config.yaml
num_hidden_layers: 14
rope_theta: 1020.0
rope_fraction: 0.5
extras: ["some layers without attention", "local attention windows", "shifted keys", "normalized values", "a norm inside the MLP", "value embeddings", "hashed n-gram embeddings", "a smear gate", "an embedding shortcut", "skips across layers", "capped logits"]
decay_fraction: 0.363
Each number is 500 + 25 x the weight over the matrix's rms, rounded and kept within 0 to 999. Layers, rows and columns count from 0. Numbers have three digits each.

# o: layer 7 attention output (transposed), 320x320, rms 0.0811, rows 17-102, columns 120-159
# v: layer 7 attention value, 320x320, rms 0.0675, rows 18-103, columns 120-159
# q: layer 7 attention query, 320x320, rms 0.0946, rows 64-127, columns 120-159
# k: layer 7 attention key, 320x320, rms 0.105, rows 64-127, columns 120-159
o17:522465500480527479467477519503473444499491518458491501520508497514528472502502542479500488513532521494534489473523561530
v18:492497495501496477479491484504478480516486507499429482523486478534467488518517507520459520508479487499499493487521482495
o18:499472486494533461470441510473485483473517465527511511472504464501563512529478501507514462495467496508517512513457512542
v19:510498504505561527518479526487521495510502456517485510523487483486480507515469509483547519479517475467519495526496483521
o19:508493472502503463485505513526500512441487548486480482512479469478469541499515454489493475507521555527480492573494490487
v20:503506529515528511510493507478491457551521476498493515514459493465457491504494507493519459530493531470528489503522475483
o20:522490483490434486479466468545515504459506493488519493506450544465525520486514475524539459506465496474485476493483468491
v21:489509511514474515497513485496510514521500498468511475501472531505490513542494490532480470469511497500476500512476491489
o21:507520535499500483481516500516522508506526496482518506504514473492517469449503520488513513513465500492495499492554513489
v22:498488524551550425521491505489507450520462500502466514516528507464481486507490463518501550469508454468461485494494503512
o22:468475442489454534502500484480459486485506521540514462516491509473493461483496524501505489522484528525518505503461529536
v23:508489492512513478492487514529486502511490496517503510503514493570498508521473524536477520482499531505487487459490476475
o23:529456532468487516493508510534515453473477548560454510554506560477547443521487501520511495497450495465505497503449524528
v24:483477485495523537504486498495479505510496495518529500484498486473549489510497512550493510481499575510446511528496500525
o24:492476519521457469500492546501507504439515514476456397488505531503483514484496514491480516502480506488495522518505465506
v25:493510498528510505465516527519488504490493501475467504495524511511540485513539528503468491496498506534433500473473520510
o25:503524485488495524560505480469495488544415479465483527496444553527462492477486460509542553530526545476527488497471508499
v26:576479484501570506554521465502481510468585484489485504514516540518496507476506493529508535434479468451471478456552509509
o26:499466510518518481500512507484493510503478472498500508527507495467477480484520485493496487510497496479518502499506494521
v27:498506447505510458549503487514488513442492459507465492500548501476551501483495518566477468488504465490478512566486485491
o27:528459495528469483495507484496481473526507511497502512493486493518478483509519482492481465487508489560549502504517491499
v28:520477533526425515513495511530507472497477459511493505507485472517496530458508511455504537526508523489568519540528503503
o28:496527473495515495502505505530487497508527476476552487504505492521461492483508493453475505508473532459461506436512462477
v29:524486486478542456543482516509465528522587489456495479522456469511508507513547489490453521516495476498495496516536513485
o29:518491444489493512486475498555508512479485468467473502462535507517461483484498465515493523465469499506474496510478510481
v30:494495491501512469505495506493521544453500513485532517531545521513536486517525497508481515485513543477469513469529493515
o30:523510523540480569465511483440485504503517488491507503457547560525500487524536469514503525495438485477531483512525529538
v31:543498483503498546502503517511465499470512518518458509516492540492556490517524547495442496447489486468578500501520472510
o31:495481515503511472508503490493509483521478518490522492520525495524480523480502483478554432542471481543490538535528544523
v32:485531497495499506502513489498506491526506494477478513497458536525494515506515466511531502473512487540469499559482514506
o32:489464527489472487492534496522460495476560478498505483486514511507525519493490540518482483539469516437519550513527509480
v33:503507501485496448513513511473501472492480484524534522516549464499483530442491489539491466526500463533505499514453493460
o33:512540510502544492470498470540538518512557497470520471491472510495518526517500512522470492535528470473513503462501499526
v34:513497531497521522511495506497504512532473514489440480524468474525545511516542522468511442473484477487514507520469495507
o34:517517497470479503533495536460532506512520475509548509496503549505489543472502467500494541512553486544465509475481505472
v35:525510516485478462517502481503495520510499511476518490499501488504485480522483493484472546498489492517509471553520522522
o35:430492506497496476495505514500567448528537510530566508512518494476523493483508514508496481501524480480522525501504471506
v36:492523500493490526503501493507500522495494508497525496506499500494532502519537488549512520518523535482536490524527494494
o36:504510473510467464515490489495580476480476500500499520533485432504517514535515500510526531451495481519447524507450510521
v37:501480483501494484483507488517486497532521480487486502501478479546487525512535514511473480525470463480528492507516507493
o37:486506510481506480521503474522530502495482459517517496490537490504502512480472513454527522500503499547450500516493495470
v38:469525514532479480505514534508497499513525492511470530469542491478500486471517444531455522511498498514505511536513498493
o38:525503527526482477492519531508506428504518570500477502552500477531494509510521471471487483508536502516509545477444518541
v39:552486487522545496519512499474486483510496510501509501488497511496469505508473546460432535424493494508551485516462472521
o39:520515515489542514494520470514473474518522495502512545533505506511525492500470536542515494539503506521495490498481513495
v40:499497489494457542501525508490519475504514560535553536520456495494506514462493531475555487516522505499509494505541501507
o40:495508511480527494505522496520517497511521508522526524505466497526497472491478549501462478526463497534485527484501500527
v41:507512518504503468478498508483493504503493512503512508477474489555439497479502506470437519529507476546553499449457511515
o41:507476516496510492493507494519443515522516510516465511482513508515526512523513484490518496501592515515518477470473472508
v42:493505531484489534482489503507493513507480484501485481494458490511537511559440542539502458427494517525520503502492512504
o42:521506492532446507492496507486493498512490528524548526528531530433525536452541523496485536535545500522459476533525454464
v43:547497514487507505529497521474501467447489482537465523499481506490510499459501460556493498473510472478510496451496477487
o43:474507471518462508491452505539526548499527512479503506504512541478448501527522482507530531490512533548515552524514491517
v44:497540507494485488540501503482509500483495473494505530487563503469535510553492498530513482490475463563397477513515491472
o44:497481496550487441509445487529468482489511535500475464499479514464493473498535498494467487474496475510508533536502502469
v45:540494526501542494458507489506496492525495481479481522522535479474456505552496504507533474465436472513486494507519526489
o45:456475516477478496570506492570516491512520487478485464520467507499517470474531504488432450552443514481489478483520497507
v46:540461493515515475529507498477521505534498493462511505500526515488473502490489517490486524445509480463521492489547537510
o46:505493479481495533507481520474518489498495500500527511487443485526486533511535493511531476530512514483526520529545440502
v47:487503495512473449519501491513500520503532507489487491497499500521484492453520518463497545470509491488509507464499473520
o47:496507480501461508463544529470454465513510536488482488496508560487515455499495499512493471544481528577472475515499482461
v48:488507525521503514499468512478546470515490506496505522503506491468498510498501496462502538515504533505485499459506505522
o48:525528514500497486550480507546465524523481511507514509559499484509460483485484515515482510499494497511490522486484494481
v49:497507486440511513490501509509515484492526514515472509501521495497509476510467556546526539492503513506528513520484511498
o49:489447500550533438484564535509467468541525481486498477518487474553483546510485545506511475490476474548475475446527511505
v50:544490485493547528523494496471508472468519462511446503495495497525460528539489510532504498554503468474485502487478500528
o50:476494500537512452446522480513486532501506526489542469513478551504519508524511481454484529497479488493540524500503464500
v51:509513497511493529519500501507538461526466501517505473487475517497531528457504478510499547554492514483520498539509497522
o51:487513512509498485479477480502534529446526485500518446514503484490485512493486499520491496483506509510515492490487509525
v52:514506502516445517535491530507521500502530487524492500515477467448475502520483491486490511483525542493570492527466495477
o52:513516456494508486516524517512514481478511472497487518499474487569503501500492514489488484497487491510474512527475489562
v53:522519511470526481483511508502509505491481499487534501509518511488525500486499505513515496490504519479537496455491491474
o53:483505454514488496494471505478516515492527480471483499527443515505497522513497509518463517481514550502492526552491513500
v54:492514499511519527520500506506513509503505508518517477544543469480522523505494505476499505501500470513524467550514503508
o54:470546470504519501555511497499514508510484527430454485475497507502524475541517514553508453547531510529514494456408526477
v55:494486514495513468495490492532527514482477501524514514468503512474551483426513497511493474511530466494474522497486489506
o55:525513446449464548508546500517496503489498583501508442504471489556478464482459493491492495472490509517531511494485485488
v56:570495462477588414520477505513449512406620458481505519537574549550470457527497533487490533424470376449465526462477453484
o56:494499505496470511511496505482473509497467490526494488478527513488487496505495496498484496497510517493517476504497509496
v57:465513473508508527484502494497478501529533471510489485501500503548544525427479496514505508522505500488539487545491488527
o57:507511492517456467501502453525551516485470491505505459457491517513511503519469529498502499516479473487508473473492495465
v58:524499512503538508534480484508520502482523483490483508530492482520430525554493494477525552476524479504570528466492473490
o58:574476479511490489551500463445470538492497466504438511468492496538470525519536488494505503482511518483528470524473500538
v59:509504506488491495527455489520484487524459509506481506505492466512555517505515495446503456463509514475486518505534496484
o59:468526487474496458487543457507520487493512545500492483491541500502461495493515476508508538510526498508484521543503473520
v60:509500485485542501536498498505480525534572510507491526487512498481493485494513472478430453507500496494479497499504494490
o60:484478488521500471532463489503508533476521453506485489498528531498535492493524504486503489476537518494476519479474526510
v61:472477493512502503509487535500512526463505557476501484475496494483530489530496548454519480505533465479447514529520510491
o61:501527511491507519513490503513465463521527461524502502487508482493481471502481502497514528514476522520528492501502465518
v62:460485498505468517509510516500483517453530532470515502484487474545532499478496474467469518518524518475467496466496515495
o62:553491541526536487460496466479496499543478532476491516495479514483490504532508529539492496497489483524507529533508528499
v63:566492502501599473530489476518478540501480482490518507531496527494515535521491526500510524469505462488537488433506504531
o63:542507526483520512522490461496510526521531506474489449508497488518500457462510483495494489517482512494477488532506501491
q64:492510483526520517534510471553526487484487509484503460460528513584502491488527509521574532508508512461488498443494513496
k64:484523530482468536445523493522493526510483539468509507478504478530511478447467524502512497507464491494511521511500474521
q65:490515529501498504457520496475489491496492485491498498494497508453506493551493530500442482525520482504564471541510485510
k65:521480455523514519541503523508495524493508485530477507536498530513476486496512513514519487493520502474476476527518494478
q66:502528491523501510500502499459475472510507475522518537499456476509509513513487505507466490537462454499514466581498487531
k66:528503477469514495494515520507499484494530490503486513498504506477495475516571515508492472531528516504513460540490519490
q67:475523479489515514528501500459476476500502469504507517501493504463478482534525514516484474519500451496527483554528483482
k67:497479489531491492529481489489498502515500500508515509508546527487500516506545468533505505517498483507467503535515482464
q68:544548499481521533506518533460477473519522500496486539478472502509524495507510507556514452503492526492528477577522498487
k68:498524522486525508480512497526494481546518527545457520464465538528509495501530506492488498517510492478510489490510498525
q69:503533485491502512478467506512417475479480516498469539490494492504479494513522494478512478507500494533530514486528490461
k69:551539532478540499515518509478433476513521553488482520467470523496498503499542514475505498452509522500549512452512505525
q70:469519495513517483506519501475496539516502503508464504492530467487517485489529483500490508509502492520504507553520515475
k70:501493466486494501510484498488522531505483490518547467520478460504504500498484488496489497488499482510499462512487497492
q71:505471516500498501480506493505522526527499465501541520521528517501566513510527538453484505490535498467530521468529493537
k71:535493469512482502501487512487477484510512444466486511554486460475483493484501539486506534471494477537488472511493505529
q72:478471466509485480528494481513498503470519485509477472530488510539492494542510482517505495505516485478478483522452512498
k72:489482487503468484547465513478518525498488484518544515500482514499511523528450500494512460476510483490521492509493465485
q73:492465478539490470545542511526518529545549478499481497510464528501507516554509497527496485523506528487484504490478490520
k73:448536519517495489511491532472552518506475428529520546489508504507489512506499521473529501509506466496480493503510480581
q74:478529515522492510554537517480536493539520497535495463491494523538535481531486515505473505510509509501516540522447460505
k74:527509487479505490497506487516468476495540521503465539511503580587512472506507546501477522465513469516522478489446533537
q75:489459476455512445471483511497508497505478480510510473541507485432480528493468475562479520468503458477451496483470511501
k75:517501462442496478503540519508519484485490528494508511514520520513513487465456463510529483484517481468501509491466514545
q76:532527467473544523446494520476464513542469526501505510474480496514526489508473485478505505474483527486514500518491489515
k76:528502542506470496471492489486523473520522535488497529469494487547482515459488478474509490529509486498544490525494495520
q77:502493480511502503515499493496505516483465492432504515501516478488513491504542538464458489475506510524503465486465461519
k77:464554499540482531471503459511471473524494485539515483545586488521516509549482543514492518476486497509489480490491478461
q78:498496516464492434430514535511496461547497454498533531521493478513517512486487444509487511499497491517517520595500564499
k78:554489541452517562519482481488511489515496537533515487477465483523516547491526480522514462515486526498496507448497507537
q79:497473491568498459522482520483506468534529520505541459499463532491489535514527522568530467522491530505471450505486481511
k79:526519514496480522520479477467515507490495509479466492461455514556472513493461485486489480510498537491513495496495469496
q80:492519470511495489514504487456467453499462524517521462513502465523516479541509518532522480531539477523532482513497496512
k80:481483491516534507491505509498532510465511473500494489483468490536491479492479525475484501523528477509494506501482533489
q81:511473529492488488462484502510514499508502500493519566490481471441489494512469490490482501497472487501485494542485483526
k81:473527508498490470497470493491467497495504478518496517490522497520492535502548483526499489503488506497501486518524511509
q82:488482529510484482483521524533485491513523494500509535470489463499478516487494484511482487510456511502474511490497527511
k82:464519538461484519467502458530502466510493495490483503457491524481510498483508503506517457512526522524530474516504474525
q83:490490535472444476466493461524492483509526460522547516476472451487486491474471464523472522498492500486463487505475524472
k83:507505486484499534445466494488480454513501490489494502492503534478488511490530485483500484524505487514513517498530494540
q84:504485524519476496500503504537509483550503467499564517477503443470500541512466491514472518489470550509462501510497492491
k84:516498519464464520521508498525516446529509481525543546485499479493485515507528486527468484496463521502496501473506484502
q85:508501515497464521481491492523489474555522483475510512525468475451494510507454509488471487488511525484521491500500476467
k85:493454508511491466539527485513518484501524484528516502478502498489508508502535473542478481471507506535523498486500506522
q86:526487502430470521501476521467486442492483565480470532496555552512476498490489479527517460517450476475544461509530526511
k86:503515501529510507483475500500498468491482523488477536467490574481514502517550489499534493524516541501549555491513481505
q87:484499481503533473498509521528531527518489518481472504503542490423469464475490508484484450467502452499498498552533501494
k87:514450541511536484483483475454512536503526483491532462531504490481515508480462464504515511514511480481506512516488543491
q88:500510526489480501538467496501491512439473512479494466489517502515515460538504489465508506483504514495506559473546504506
k88:565579536509488505517492496542497485528506480532534542472534477499576502525517482522503461484497509507524517495494525447
q89:508529480527504517448492480533492507524503468501472491498462440496501548508479478532497471492496446500515510512478483493
k89:488541521480532508520486509496522459472439521517438543467509538485529499518506537453510451528481509501482473506532433524
q90:476468457473471516468524519494453451467476488498505464503508484489500506492495485521431509468505463509470494519476537522
k90:542510516458464470467447467470536530518486556488510478496468516504521492516551505511503489507483507499494481511479440474
q91:509469477563477491512474508503487451457502478508514517476529443532511473482474452538504505468543484496422507524482517470
k91:534509528436473526466528420502478509528483556534519505488518520464504460476439481518504469554523504513513494478520554448
q92:507544524517527526465474522508551463451512490463489498522500467542582491496463514460521485531522533486521491476509487482
k92:507516448493571532506525475507512513506530469508497482532492547464469463500544539509485526420508456536520454473474425484
q93:419530533493517471495480543493525510463520506478547531485516493473478477546479483513440531515483483525489488465464550499
k93:463495519500510490478462460528471491497537456541472492543485506519491493507510519502512511524504515488498499488494546539
q94:444483501490520511442512526530542481497507480453500497501482504487498545479485538492495451471510481512536510538546486526
k94:486510517491526472506541475509592520503451523487493460500470504473465510481512541494486520521512469524470533535478501521
q95:499483471483481508497536506475477548484500529510480468475455520558525523511468549500519476501516510461462459557477478569
k95:419473511551449499492495514496491491474502544475469481516472505533509506495478453472560481534469524486475491510511456491
q96:495496483512537477516472501517481528465471462503477525564475496502494494500480483542504541510495526507485489487512513493
k96:527523481451464500508490502529477489508482509523454517476481455491553445505489473505525496529464477504501465512551507504
q97:501542497478514493521502526509525518447519532437472510483493485494491473505527503443498523515514492497515554460513509502
k97:509529517479522504484519504528504490494494474525520502504519534491485501468508496513482532532506464465496495501493509521
q98:473500501499533481504497505505516512481512517475539501470486479494537471473509490497503497478504509514480470488485478493
k98:501522531475491504524537466499490494501505464472540468475481496490518515512510527458458473481498510511496466495504532483
q99:494492488525484466474451546488513487535480532483499500521494507487473522529497497523480520509486474513509514534499514509
k99:481506501502523464474517485522508454458532508498482490487501493480540520503527525504458487538485495509521487502512526509
q100:520537513504496516483496504486476486525481521496506449499480507494505520492494521509496536500497476485505472543504514511
k100:536496490469502522486556518553510488479512494468456439526489518509513489487491512539497482488479533532512495507498484496
q101:516461521519509495469494476524526521511498504528520475514496493485497520462504500474489455471488491497535472470511502490
k101:496537519544496509485479514498503495494513515526513531526504496510517485477490481496486552475489478510538499489520503473
q102:494479492531492493502461495525500534485511476500490526461538500519531496505517469529527499530515553497506505514524486537
k102:487515507529489490486512470488502486483471508505461491492530480464485506527475525506520491506471485536487472493486472486
q103:494493484510483475485509488518535508495540477462490501511514474475498502490505493566465536491509489496478508523489490436
k103:521485522475486503510447523544508503528494499518460497492529503563494522525489474481505515490488503523486464505520505505
q104:503488496524436474521520472499478505508507516502555502491508518518522512485513473511530472507510530510475473458487534532
k104:499483549531488487514492511482550494515497502510522544479509532551485466486453494490507509484468487510499523528485519466
q105:513493470471507517482545513517505474491468519511510518480474520515486475484487505487514501522514505513499485510513555489
k105:521480532449503504492508493478474492524467487500484498517498534517487506460525487513465517512493487495509475496521523507
q106:520505495521496492514500519513515488496499523506506451504539495455532505511479520472463500498477465525499487510445485479
k106:536503504504521516520501490497472503515527483469499474509434479510491493450461537503501480470508506503479511514517505515
q107:523533527526513504484507530476455498465528479502515512476523513516461529485517521507522488477493476481464473474471496517
k107:522509511536519548499543508471532498517503481511478442495486446524536513484500511516544494482492523471514545530529472495
q108:542500530502499492577493442506516503471474503485515465510509500519527533489522489501483490490528518478525474496517481533
k108:512456541531505507495501509503468452500487469498506543501533491517492490494482521489503480489484539523497492495470559465
q109:499451496476499521474498489463494504527479494521478481447470510538522490438499505495549463497502477499501469519466498512
k109:529483490450446521507452476511461520478516478493480522509464516507501538511475482510491479488503500525485462511519430441
q110:517494524500508477482480484533500513472522487467519512503530525431513497506484491528482514493481507498478481516466465497
k110:477508514506487542525517467509444518490496482543475562485509469425493520507484460490503505478505493512500482515482518521
q111:500513503472504496521531524486510482512489483490534519521469501488504527488481495533519481494528440526488512521447501474
k111:533539542469516503534530502508468487503475491529534507553486505495514468477481453485501526484488495510528486494497518496
q112:466500534481505490520507489467485533513528511533516503506532513508484485510490509494469538509469525486530525486536475542
k112:542486512478483478520454536506483510491473446523476498499473499515529494527507529495532513507489488515498464514439519525
q113:485484492485476555513518512530489491502469496511505483505529499511453481525514491477551518504481452464480486502515517482
k113:482520472447528525473527467523520497523482498510522530510505466473498508498499494506543497492544476565500528489519561489
q114:511492478476463509456507491486475495505512517498533498479568486509481508511539490498472503501483508497497513466498512491
k114:474482453494464470507463461461559490510500534486477495493456507500451494513512437496491501502499485500474495485481500486
q115:512504519490497551499532490486518519518488483503564505541474463493488477494522517488495488495474506497480496479464511494
k115:511489496529529445508486533523473498477490473479536445489480481532488482502515501499505486496516515521479499496485539499
q116:484526537515528505461493453538501498489511467489497514474538532456508485504493509521508503494494502486532487491493510492
k116:473512527506491499533483478508489504522499491530541486497499494497484509517492527514472513475483472502481519512481487524
q117:527504518516498504502527515480455530468520501497523461495478522505519494527472517555491492504488520494505505538483522487
k117:454512536463494473552496516484462500514506516506509519534521505530510486498440454469491528497497504499511536497512476505
q118:514498532499500537465507509473464534497477513533501483474517501502502507486506515442513492498513504459522461542545455496
k118:507463505526515526506500476480486458552499483457521510494476517488501471474521508477455523494509459507476507487474511515
q119:515495514497522501481508530505531518475501524492496491458502507475502515499518518530487543450539450531522499520497464549
k119:527473530472521521525485499518507479504471494491463497501516500498513543456490506507499487491485459507537505507541501536
q120:494473493503513522523498493488523527496489525492506477493474501477464478500508533502521504499466483509486483486504512515
k120:480510496557510518521507496492565519510533510473487518520515484445516480555525517477506511485523531510440498514502476501
q121:465507486489465536507526551493521545559550504509489517459493509483486511520505464512483504512496518480498501536485474478
k121:518472548501508465517535537536525506479542488505487544509523526519513520520521515486498494483462499505490506467484483518
q122:503482509488488496502450509475497508508501482525487493479492469494529530513490508503473481522475534522484513498483484491
k122:518500505505498465509459515531471523501493538486509510503441478475495493499495540487464432468509483494539477505461500507
q123:503521503506516532469523507471476476520519496514483542489467490481519528502500479502479510485497510501500519520482491517
k123:512491529499453516500536506452505523482517480494490489516497521566481507490516513531487497539487505535509544471528483557
q124:507494529491474474516483503556468496496511476528498529491530502489512513475533507499497478485499509478453484502491485496
k124:496495494494465499499520484482451545528519540512482504509455535487489490519489530520522515505495518484500518524471502497
q125:477507483475493435477482519524545479507485474500527481462468470484478473507489471473479533490511518477502522488476495512
k125:557462503510495513538512493508471511454509470514472501486473501495512494541496492464477531492441498480494468547463497503
q126:545514477451508486491488496516445478458484524471515493541525494502494519468464481536519471509518471526480501531495467501
k126:539523487477475478494486494497473479499501490467478489497507512490514519474503484503484523519527473484484502485465541502
q127:495514499510479484526519472495487500489520483522503505541464540537564539517494499553515486446482507462483499523497479484
k127:523474474488463547476439494497505490496482485481536535463468521520510461522569469480489520491504532522536476519506507469
v64:471507510468469478535526497519493487499469537530495494529513501486474518491458501505547554503505497489496523541443466493
o64:504506514544496530480538509482447491560484481507491529519506533466539494506512529518520491459498490494516512535470528521
v65:511493514504468489475507496489488496499483512512504485509558457589493497588518473492497482476476588482514471535518493482
o65:517501471514533504517529517481553475490515476464511513525476451462492455475492544490457517478518524506530557497482465504
v66:521493507478459534438492525491505508502503547509514492499513469539489518510493470491465564492515544478466468503456501513
o66:509506489435502476502518515476476473475465521494511524541506474516481476534531524485503451514520512506440438488479557521
v67:483510502474454528502500513492482521390544502521479513487500502503550497462532494520506443516504512499481504475500537512
o67:498491483479480491511501532480506496500495499500523481479547502521514495467523485498519533462509519502474491471505497520
v68:477503515548551464463488493475503503518487497491462516497514530521474472494466512425502476507481547484489513494523499451
o68:494475491495504486508496461489532472508484502501504509485534508522509459487461454463512523505486492452533573472519491503
v69:523491494510542514494480463491459480538510503502512534503461501561422438502477435458461455506523456491527484523542532499
o69:481506499506481527481512497482517515513510494521559478496480474492485518524521502482494490537477512500492504512533522521
v70:492513442509520523483502508481479476494484474484455505495508521524491497491540482497504437494517500489544489542500527510
o70:495453508519542466485484482529556496505543523503512502487492496475467494482490444468510530522487492504493532483461534495
v71:467508515482530480515483508506519507543555499511517474479509515532453518497488485461509509537463558517467492493491498497
o71:507514477482478524538497492463452507491535514474494462514513484514501493501450480541504494519512484524523486479501499485
v72:481499532516538452515508508527510516518484491513510491506513489486491532474448516488566524514468542476552513537460514459
o72:538486509510504496467462528498502502504502505465495501523474505486504563506509524478490493492513489481504565505501516540
v73:454485515470449512440529500502492530448478505505457493475512467473441463461454507518441497465529506490571492483509492505
o73:488451526503477554500448495494536545543470527467507513519488467453492516487499535455481505488470484489457502494500433480
v74:476477493479489472492491546512540538443449518515470537543483475466477473493514524475556469490484489500505517513556483502
o74:507511469556496538507522481517530533529462501519480466526511447507479519515537494511504523530519499496555492514511521478
v75:516499516539514501460502520560526476565476538489507487478523476465436482506549522368486500461494525477463497542495515498
o75:537479494485433508534515465511489501513462512476521515478498482491519556511532469513465463457537532544519442491518521550
v76:459493468526478542447486506480505508501472484490498519543568484444499509480521545495492528471500525537465513582456473499
o76:503454547484541474544468515510506453469504522534528490509468434526503530475498487499495446490524521468469482505494527492
v77:568480530499528518524495513518481481502512480505511504515492495493490491461494541511571475476517491426477502581515487496
o77:523456521532500495506564502574497490496433509515487504513508457537482531501488490520460516483485464488498461498491519489
v78:545491482531510478526494500518515503548537515470485522487532491555486473465488511481456454513507503508529487490511530490
o78:503496471474494505463495504486473497525499509543501523464530488490500507513523474471497521485541512493488508513495502512
v79:497506483461483531479547479480496497490508524526481505534479517526487474510513493540522520460470511516521487506512473509
o79:497485509495480531539523498495456488500507490510473536530526505481487537480491541510468502548494495523468488506521478512
v80:514494503485434471558483499529520482534540454514510483446502468446507546460443422456480534478466515474496507533473500497
o80:501487521466450518524493511501482546522486537522498481545481491498510517515503485526517483470568528435560486526521497513
v81:463484499523453487514507524498510509520524515522517505492488552514534509450459491516507580530522512519505482521490501535
o81:486524518487492525495483500497566419502486537506486461467531512504494515485490432467483498508530534484469483507484548565
v82:487485478529498506447476523482491514489447503540472498502535486443480473468500509512506495455479531509489516511506494489
o82:504465489506502507488514488518488507504525517463486493455529504553496490476493511531474521485501487480507515526512478515
v83:517522537535492433506463506485540503523504512497541494512527477505602496511518559450485523496514533461554523544548524502
o83:525515465538519465491520519519521487515498503508530490508549540463492515484489515480484498511506481473523519496496494510
v84:582510531467548504485515510509442497478491471470452487538452536554528527531517523566491449507446373511536530445496483513
o84:491539494519520454539471517528510509534485490475462511525498450485469470510499492511502505471548487494515526503506482475
v85:455535504530521433502491488525520446459507467497536491491443529559432503473563459430525484517446499491469511541513493505
o85:517481501514508493488515476528474481571509470494518517474493509505500528471511516499504495514515517501515427540471546535
v86:489535485512505507514473504466502465506521483481476485513489557494461487453458511481447473472476461487516503527511508498
o86:487457547516509496486482491538512517504527494463441514484546498487474529543477477493534546509525445522486568520559541524
v87:535520510492521535499492501486481497472484507494498498497568491453539504546501551493521536407496518490500552531445542519
o87:442527526532504460507533495534494495516480498535467479497433449470478479500514512498499475453515502519496550525508509486
v88:513491461519471494514505500496503502437518469499491515524468508520495480523511492520544513443503505494485511477510511494
o88:544513484483506455491487491511502460494500466455553495513505486510496554464490502495496472522501500487528519506521503473
v89:450509473461500503521535508537539472558524507496523500507511560491467528539504514459517545496487534497466505403465511440
o89:529512476505527471529489472450485467518484496498486488455513478487552503477496500541467493511482492534455461503508496546
v90:492514525535503517475454510545465481551460490503468484518526461516445470506470485483501486453476555507522503454484458502
o90:521525519534490473517485498522506541462484490481461500528448511488469522559514453475502501464474516475482480490485521528
v91:498495508529539525519494497537561503510497535494477496513497481414521474461476519451467412403478536483484515547528541477
o91:521497510514498533471526451538467504475495497480520483555468471463511461489510519505512510449554475484510493505487517491
v92:545510503500480516488504513490458480486478538529496490489523471525484480464492503493464487481550511494513481527478523518
o92:468537506524495476537521493501544475486482509540489567499504527497505526462515541497509534459474520526485549487529537466
v93:486494460547501548500509471514504514513575510525503507507458517525447466457466504510436438529527526504474510499448527535
o93:509513515466550511526494534521490508508499528456489485491536549505511544484504510519530489493443517516551447536509522472
v94:466493459506470560514513473478558508499491512479482471452494529523509508493492488464452460523454545487524526499495519492
o94:482462457468528460517524509513524542505482532496497538482530513536479510542471523467526521498524496471515514463548488502
v95:488515497515464513451517522504471533467467500523474486516524554478479505497462492470567471525449533505500481450554450492
o95:495469493484516495526532487486461525554489472508478488498471496519507525466441517505470541516508461469499500463515541531
v96:522514501517529483502472486532522520412530468542500519495474471535506488478496521538472512504509529462476460498464488508
o96:482505527518503488493483498505508483494481475451496514533503492508496504470519520533505472533505495485490445541492464505
v97:515518456512489508468498513516474520526477514511494528518513502458475519485512546518498527484486502483486512472455513512
o97:520519515535501503522479482515502487460504449463425488452533512487474548521496509491509503477506519519478512485519486456
v98:545531553523459541497480522490465476469507556506463517494515518466506501551501514517465571458531532488485510431526502480
o98:436488489505485495492489503549512517463468481507519475451541476499522475492485525553535500516484492509514523540450465506
v99:512514479505464553462520487528511484432470478465436521519510472450561471540528531500492468468510498524485485457506519473
o99:477478512487494479506459493510488549514499503509487512542509489480502492479486505535469548489498472478481493499502515502
v100:480515511496496507561486508522526451479485518507525468524529536508455532480505501539454506491507488498520462475479488521
o100:497558505488518526512498526530467517514544495500500462494508494486497519505512526537478471521477497537509475465510473515
v101:528496477466478486502489512510502497465496485478554522500444522524510455504524467492488512518509460509511501462483497512
o101:501476496492518544537519518522528485541502476498514496491472501507490518504507505495503494488496522475538499474526487539
v102:441511508538514501535476475491515473446476461497532474468524501467475523515535494576503549462473538490502478499513517484
o102:514486515493543478518495487512538550474532494490541514512530517512549512530499466507535546486509466521472444492476512483
v103:534480495513486486531519523438507509505503481519471505526463497510484515510489485465504483491526462516549481593469483499